{
  "positions": "alibi",
  "init": "normal",
  "init_std_down": 0.00534
}
Each number is 128 + 32 x the weight over its row's rms, rounded and kept within 0 to 255. Layers, rows and columns count from 0. The size above them is the row's rms in percent of the matrix's.

# layer 10 MLP down (transposed), 512x192, rms 0.115, rows 47-52, columns 0-191
size [113 102 100 103 106 101]
[[108 129 108 127 156 156 131 138 182  87 104 158 135 117 162 157 119 135 130 176 142  91 145  84 103 117 118 103  93 134 137  99  64 156 150 131  79 111 108 170 125 131  99 177  91 101 121 134 119 184  88 120 130 109 150 147 130 114 130 140 125 131 185 130 108 132 129 186  47 129 141 141 150 160  90 116 177 134 103 148 118 126 114 150 109 147 141  88 106 126  87 175 141  22 144 122 103 169  63 103 108 162  96  96 154 111 150 163 110 163 117 120 129 105 192 142  55 101 191 175 111  98 119  85 152 118 136 118 113 105 115 121 172 181 139 118 109 129 171 116 173  84 212  88 110 148 100 126  78  90 204 121  89 175 103 127 103 181 151 103  96 121 158  78 115 134 101 119 104  72  74  62 151 139  84 130  55 140 160  90 171 105  93 163 120 145 117 152 109 125  84 168]
 [149 139 149 126 123  94 137 162 138 183 196 115 128  58 165 166 146 123 147  74 197 136  89 119  83  95  66 129 166 131  56 134 140 202 134 162 142 120 109  97 104 150  86 134 119 124 144 113 112 164 153 113 144 128  72 114 110 161 169 162 155 137 114  97  76 125 107 114 106 120 127 134  97  60 149 138 168 176 122  80 114 161  82  91 133 124  70 153 171 116 167 132  89 130 130 154  92 154  89 173 148 141 109  69 164 203 155 128 110 223 112  87 161 141 161 115 112 168 135 104  93 122 134 121 188  92 134 152  95 121 106 102 183 128 195 130 103 111  90  96 146 126 134 126 158  91 185 130  87 130  82 133 152 121 132 185 135 126 182 168 107 125  97 147  97 139 127  96 112 156 128 167 126  71 134 136 188 161 144 197  87 127 120 122 143 133 151 181 144 136 164 116]
 [167 146 152 123 194 183  56  99 180 127 114  87 125  37 140 153 137 101 145 148 139 117 106 127 109 133 149 108  55 135 114 123 111 216 134  98 128  65 156 145 208 161 115 141 145 134 140 182 143 216 146 144 115 127 149 119 142 141 167  96  92 136 157 115 132 108 111 125 121 169 130 163  93  89 115 158  93 154 111 134  77  90 145 124  89 130  78 135 122 170 145 155 107 176  73  79  98 148  86 108 123 138 150 120  85  92 172 114 154 115  81 109  95 145 171 119 106 130 135  51 101 102 171 154  63 130 103 136  93  95 126 118  96 144 115  93 129  77 135 139  95 154 139  80 119 145 118 129 146 111 135 154 121 163 111  85 108  71 118 128 133 166 180 128 160 134 155 147  95 114 141  83 110 134 101 214  38 142 130 143 166 144 129 139  62 154 127 135 151 134  89  99]
 [122 111 149 113 147 118 154 108 135 144 126 132  85 129 111  99  98 114  48 138 123  85 125 132 156 159 129 166 146 117 139 102 141 122 141 142 147 150 103 126  91 112  73 108  71 151  74 140 156 136 140 117 180 192 158 120 134 203  97 135 198  95 163 148 154 110 131 148 168  96  99  99 116 122 100 146 127 101 155 127 130 141 141 112 167  86 172 151 145 167 123 113 122  66 126 109 105  71 139 157 142 156 175 192 140 128 145 158 123  36 139 145 192  83 106 142 124 113 164 163 119  96 125 208 130  89 118 140  92 136  86  83 108 165 151 118 136 145 162 138 137 191 130 129 156 114  93 194 112 135 141 162  22 147 143 129 110 197 160 128 142  50 156 146 138 101 119 182 125 157 100 205 117 148  93 170  79 105  62 120 134 114 153 146  72 166 107 161 113 105 111 134]
 [180 108 128  98  71 146 133 129  98 115 147 132 149  61  94 133 133 136 141 155 157  78 113 153 135  93 115  85 117  82  94 168 142 136 168  80 123 149 203 127 151 137 137 107  59 140 126 146  57 130 119  95 119 108 140 156 114 128 119 122 137  97 100  80 117 152 113 119 142 125 126 158 133  85 114 171  99 102 125 143 136 114 144  99  88 116  92 131  51 104 142 143 187 130 112 158 136 178 173  88  95 135 118 142 158 116 124 134 169  83 123 140  93 183 133 136  76 170  81  78 113  95 168 103 114  72 168 148 139 145 133 158 192  88 162 144 198  78 128 112 158  80 112  88 134 137 161 167 173 162 121 128 194 135  88 106 139 127  72 137 131 160 138 168 104 116  73  53 124 183  57 146 142 159 113 129 112 108  93 111 149 168 139 215 165 108 144 168 194 109 102 108]
 [ 98 144 141 126 101 177 143 108  80 135 155 141 163  85 115 173 115 132  35 118  92 119 160 127 104 165 162  72 116 114 129 163 121 100  92  67 126 146 149 153 149 121 145 115 125  89 154 185  93 118  94 146 115 127 155 148 130 130 111  85  98 150 132 144 109 154 147  76 117 120 163 163 129 123 168 116 130 164 110 133 145 169 136 166 106 167 199 187 155 105 147 193 125 148 161 113 181 122  78 163 137 132 138 143 108 108 162  95 107 136 109  96 148 125  60  63 162 185  81 122 150 119 149  94 157 114 113 138 108 155  89  97 150  76  96  87 223  98 178 142 110 159 154 167 107 105 138 186 110 132  94 126 138 116 181 135  80 131 146  58 146 124 146  59 117  68 103 128 125  93 128 168 146 181 101  74 134 142 111 173 168 116 130 149 172 104 129 155 146  54 112 186]]
# layer 10 MLP gate, 512x192, rms 0.153, rows 48-53, columns 0-191
size [ 97 104 107 104  98  97]
[[193 155  81 195 135 240 158 101 108 120 151  91 182  56  77 133 159 181 147 123 148  50 111 165 137  86  87  84 103 190 130 130 137 128 178 130 122  74  90 100 127 160 146 141 143  93 106 175 100 151 134 143  87 119 108 108 125 147 158 117 184 159 125  96 116 172 105 134 130 141  81 158 160 104 114 155 146 190 123 121 117 106 131 161 116 119 113 100 135 140 123 130 104 144 184 129 173 118 162 150  68  96 115 111 122 194 102 154 152 160 110  88 174 106 151  99  52 131 108  95  83  88 163 170 156  86 145 147 113 186 131 113 156 138 148 105 169 112 144 189 111 139  98  92 176 120 140 139 100  97 121 132 175  55 129 116 158 125 153 114 124 102  71 120 149 140 162 126 113 113 125 109 147 124 107 159  51 128 114 126 148 144 119 147 142 175  95 181 127  92 157 107]
 [112  99 103 156  69 122 201 152  91 157 161 172 138 118 140 149 101 149 165  98 125 134 119 159 173 165 108 120 107 164 149 107 139 137 100 129 134 119 169  75  68 168 117  91 125  58 168 150 113 129 148 138 102 145 118 144 108 107  87 100 114 149 129 177 131 132  67  68 112  90 114 134 134  88 120 164 139  93 130 121 132 140 129 141 177 115 175  97 132 138 113 118  77 156 175 179 157 110 214 162  98 156 144 102 105 191 112  94 146  95 134 146 120  67 174 141 170 154 115 100 126 112  99 104 140  29 129 203 109 147 154 100 154 168 169 141 171 171 100 151  87 121 165 138 167  95 119  90 135  76 185  76 196 119 137 170 155 180  84 153 158  94 131 141 103 170  97  85 131 114 154  84 148 101 161 111 173  98 126 121 162 100 148 166 111 135  85 150 123 147 151  84]
 [139 119 128 135 130 152 175 109 106 149 119 148 133 133 161 100 136 116 112  71 108 141 123 117 107  88 200 202  94 122  93 139 120 138 155 147 110  99 123  95 107 138  89 107 101 164 185 174 120 123 118 150 153  92 161 116 197 182  92 141  80 190 164 134 124 144 174 119 118  57 120 125 120 118  93 117 128  99  73 146 144 160 158 163 135  85 154 146 103 148  91 147 121 190 134 108 118 113 119 137 145 122 172  86 112 128 133 129 181  77 168 125 123 183  85 168 109 138 146 132 184 148 145 156 146 140  84 102 133 145 104 126  45 119 107 131 114  57 137 102  98 134 177 142 132  89 117  98 106 171 167 158 181 104 119 102  80 122 130  80 108 136 176 137 121  81 115  92 152 113 120 156 132 147  88  78 106 195 131  88  56  74  70 142 145  98 115 134 143 109 142   2]
 [124 112 106 159 157 122 130 165 137 109 203 162 142 121 151 118 117 174 147 100 125 139 141 144 154 108 133 141 122 161 132 131 116 110  99 119 198 103 125 146  86 157 100 150  86 125 107  96 190 206 150 156 173 125 128  47 126 105  64 156 144  44 153 164 131 124 136 121 132 111  65 141 128 152 142 120 137 128 128 158  80  95 115 141 114 155 126 152 125 103  86 136 160 161  72 232 206  86 191 181  90 108 110 150 124 108  94 108 138 181 168  40 114 124 138  86 101  98 146  98 114 118 148 145 135 130 165 148 139 128  90 148 129 166 112 145  96 142 131 160 151  86 125 134 144 140 144 167  57 148 124 126 126 155  99 152  98 122 147 140  62 155 132 112 150 161 116 138  75 136 152 121 159 104 123  94 209 176 108 111  83 157 152 149  92 141  46 148 112 132 122  58]
 [124 108 139 112 131 177  89 126 137  84 103 125 194 122  98 118 106 122 143 115 125 159 135 188 111 140 151 128 127 124  97 103 111 114 163  72 109 132 126 163 113 116 135 119 134 205 135 132  97 153  96 156  74 110 155  39 124 119 160 148  92 130 139 162 102 186  85 158 124 160 150 141 123 123 159 203  93 120 129 102  88 134 138  62 110 107 117 121  88 140  83  91  93 132 124  73 217 125 159 103  74 150  97  71 132 155 106  84  93  80  92 151  87 126 123 152 145 120 132  81 120 102 134 101 155 107 120  83 172  75 103  94  53 136 150 140 121 108 164 135 140 172 111 181 155 141 156 151 111 170 109 182  90 190  91 164 151 184 176 117  96  42 129 136 146 157 132  92 141 145 153 142 166 128 159 178 154 119  75 146  60 123 156 185 132 129  93 148 118 117 111  97]
 [121 111 135 112 126 111 123 100  96  96  67 112 128  87 160 101  62 129 117 140 114 128 121  48 130  99 174  75  99  89  95  47 111 116 158 129 106 118 145 124 105 162 132 102 101 148 111 158 150 133 110  71  96 123 157 120 156 205 101 139  62 156 132  79 119 113 139 158 169 125  94 103 125 122 115 168 110 124 120 100 136 128  86 122 181 170 137 170 169 136 156 161 156 118 149 115 127 166 129 109  73  79 189 113  56  74 149 118  87 173 107 153 157 121 110 121 148 128 145 117 123  91 100 157 174 140 163 110 142 116 151 129 149  95 161 154  70 153 129  90 136  93  76 201 130 160 126 136 154 153 181 153  96 161 147 134 127  91 134  85 140 167 109 112  78 102  99 121 144  66 154 170  75 173 163 164  53 130 165 133 117 108 174  46  66 159 117  89  98 102 145 123]]
# layer 10 MLP up, 512x192, rms 0.167, rows 48-52, columns 0-191
size [121 117 102 104  97]
[[110  94  79 109 190  84  90 147 156 110 146 183 117 110 159  81  82 178 175  84 135 178 147 126  62 126 163 165 123 153 102 146  64 169  72 161 164 103 128  71  85 107 108 125 121 104 121 167 100 130 102 145  89 122 172 154  88 106 112 153  71 128 152 158  98  79  87 113 110  96 189 165 150 181 136 150 110 119 183 139 149 136 109 118 124  91 222 116 128 151  98 115 107 143  63 175 143 116 165  98 131  92 107 101 111 113 132 121 153  59 147  85 109 105 108 137 157 160 155  74  92 145 116  93 131 106 154 129  97  70  65 100 136 110  94 131 101 143  92  76 128 110 143 112  75 103 124 153 122 127  84  80  89 172 102 155 134 139 109 138 138 134 164 135 152 184 138 121 139 190  90 127  75 104 102  85 158 138 108 146 107 143 154 130  67 102 129 104 144 144  64 138]
 [213 157 170 100 137 125 145  51  90 158 169  94  99 109 112 151 204 154  80 146  65 112 162  85 123 100 206 139  89 110 117 114  91 181 175 114  98 118 149 128 134 124 171 160 105 184 132 171 160 141 103 152 162  90 139 122 155 183 166 144 113 118 157  95 169 182 180 149 122 130 130 105 150 163 132  72 146 171 144 127 137 152  83 123  71 151 119 149 143 148 152 128 146 131 102 108  87 116 114 117 170 117 133 147 155  98 143  99 158 147 116  85 133 143 139  74 108  97  59 123  82 131 151 172 124 166 114  79 126 148 146 123  94 117 111 138  84 116 136 106 171 136 181  93 158 168 127 141 157 132  29 120 106  76 149  81 120  95 155 118  98 173 112  83  96 101 131 139 123 120 188  89 101 175  72 174 101 141 140  96 122 184 120 129 125 122  95 168 158 110 136 174]
 [137 114 146 196 128 143  92 126 155 156  63 174 102 139 167 207  93  99 121 128 116 181  67 147 149 157 100 159 151  72  98 122 157 110  93 120 112 105 152  95  75 145 131 120 121 152 186 108 105 118 114  70  92 125 154 148 127 148 114 138  53 133 113 127 143 159 161 120 154  87 120 172 115  87 111 160 179  63 110 121 152 173 135 123 118  73  96 157 119 145  97 160 119 181 130 155 111 154 105 111  89 144 113 152 107 175 152 140 116 104 157 102 113 157 163 109 211 180 109 116 148 125 129 168 145 178  77 104 151 131 146 121  79  83 131 169 123 139  69 144 179  99 145 140 141  57 146 151 103 127 172 128 207 108 102 103 179 134  77 122 123 151 182  91 114 146 132 104  75 108  99 134 172 103 101  90 110 170 144 155 155  89  71 150 126  75 183 109 102 111 158  93]
 [143 168 107 143 142 125 100 182  92 132 101 160  79  89 136 102  83 147 151 135 118 125  92 146 124  91 118 124 134 103  89 128 174 125 167 129 165 137 128 136 162  77 155 101 155  82 116 121 171 133 111 132 109 190  94  83 111 117 129  89 112 126 108 110 170 151 143  70 165 153  74  91 157 188 116 118 141 103 159 162 109  87 101 186 119 126 152  67  81  91 134 137 121 119 143 130 140 159  96  98 125 144 156  55 189 151 148  91 140 112 141 138 206 146 149 112  56 106  82 143 131 161 151 121 150 139 150 150 107 110 109 162 163  57 123  83 122 109 224 131 130 112 131 131 132 145  87 139 123 179 113  79 192 122 118 142 159 135  76 136  72 148 198 133  58 132 159 134  90 131  62  96 163 132  90 103 149 138  84 185  83 160  78 198 116 132 120 169 133 111 103 131]
 [120  98 202 125 119 113 120 154 175 140 103 100 202 124 214 110 121  51 149 122 141 162 107 156 152 119 157 134 124  72 106 121 124  90 143 127 110 172 121 115  99 127 126 130  95 118 120 165 140 162 220  38 154 135 111 105 145 134 115 148 102 153 127 141 130 100  80 128 163 163 167 154 138 106 127 176 183 110 147 105 163 111 172 130 145 146 119 166 163 135  49  87 119 135 144  90 139 132 134  67 163 139 146 130 116 114  48 162 114  81 191 176 120 128 147  83 160 131 148  96 156  89  48  80 129 159 139 119  84 101 112 182 139 196 109 117 146 181  91 118 176  92  81 130  89  96 123 148 140 129 136 143 138 112 164 101 159 160 174 139 165 180 129 157 139 128 132 104 123 117 153 145 131 134 143 145 111  76 127  78 155 162 156 138  77 137 134 124 204 125 139  83]]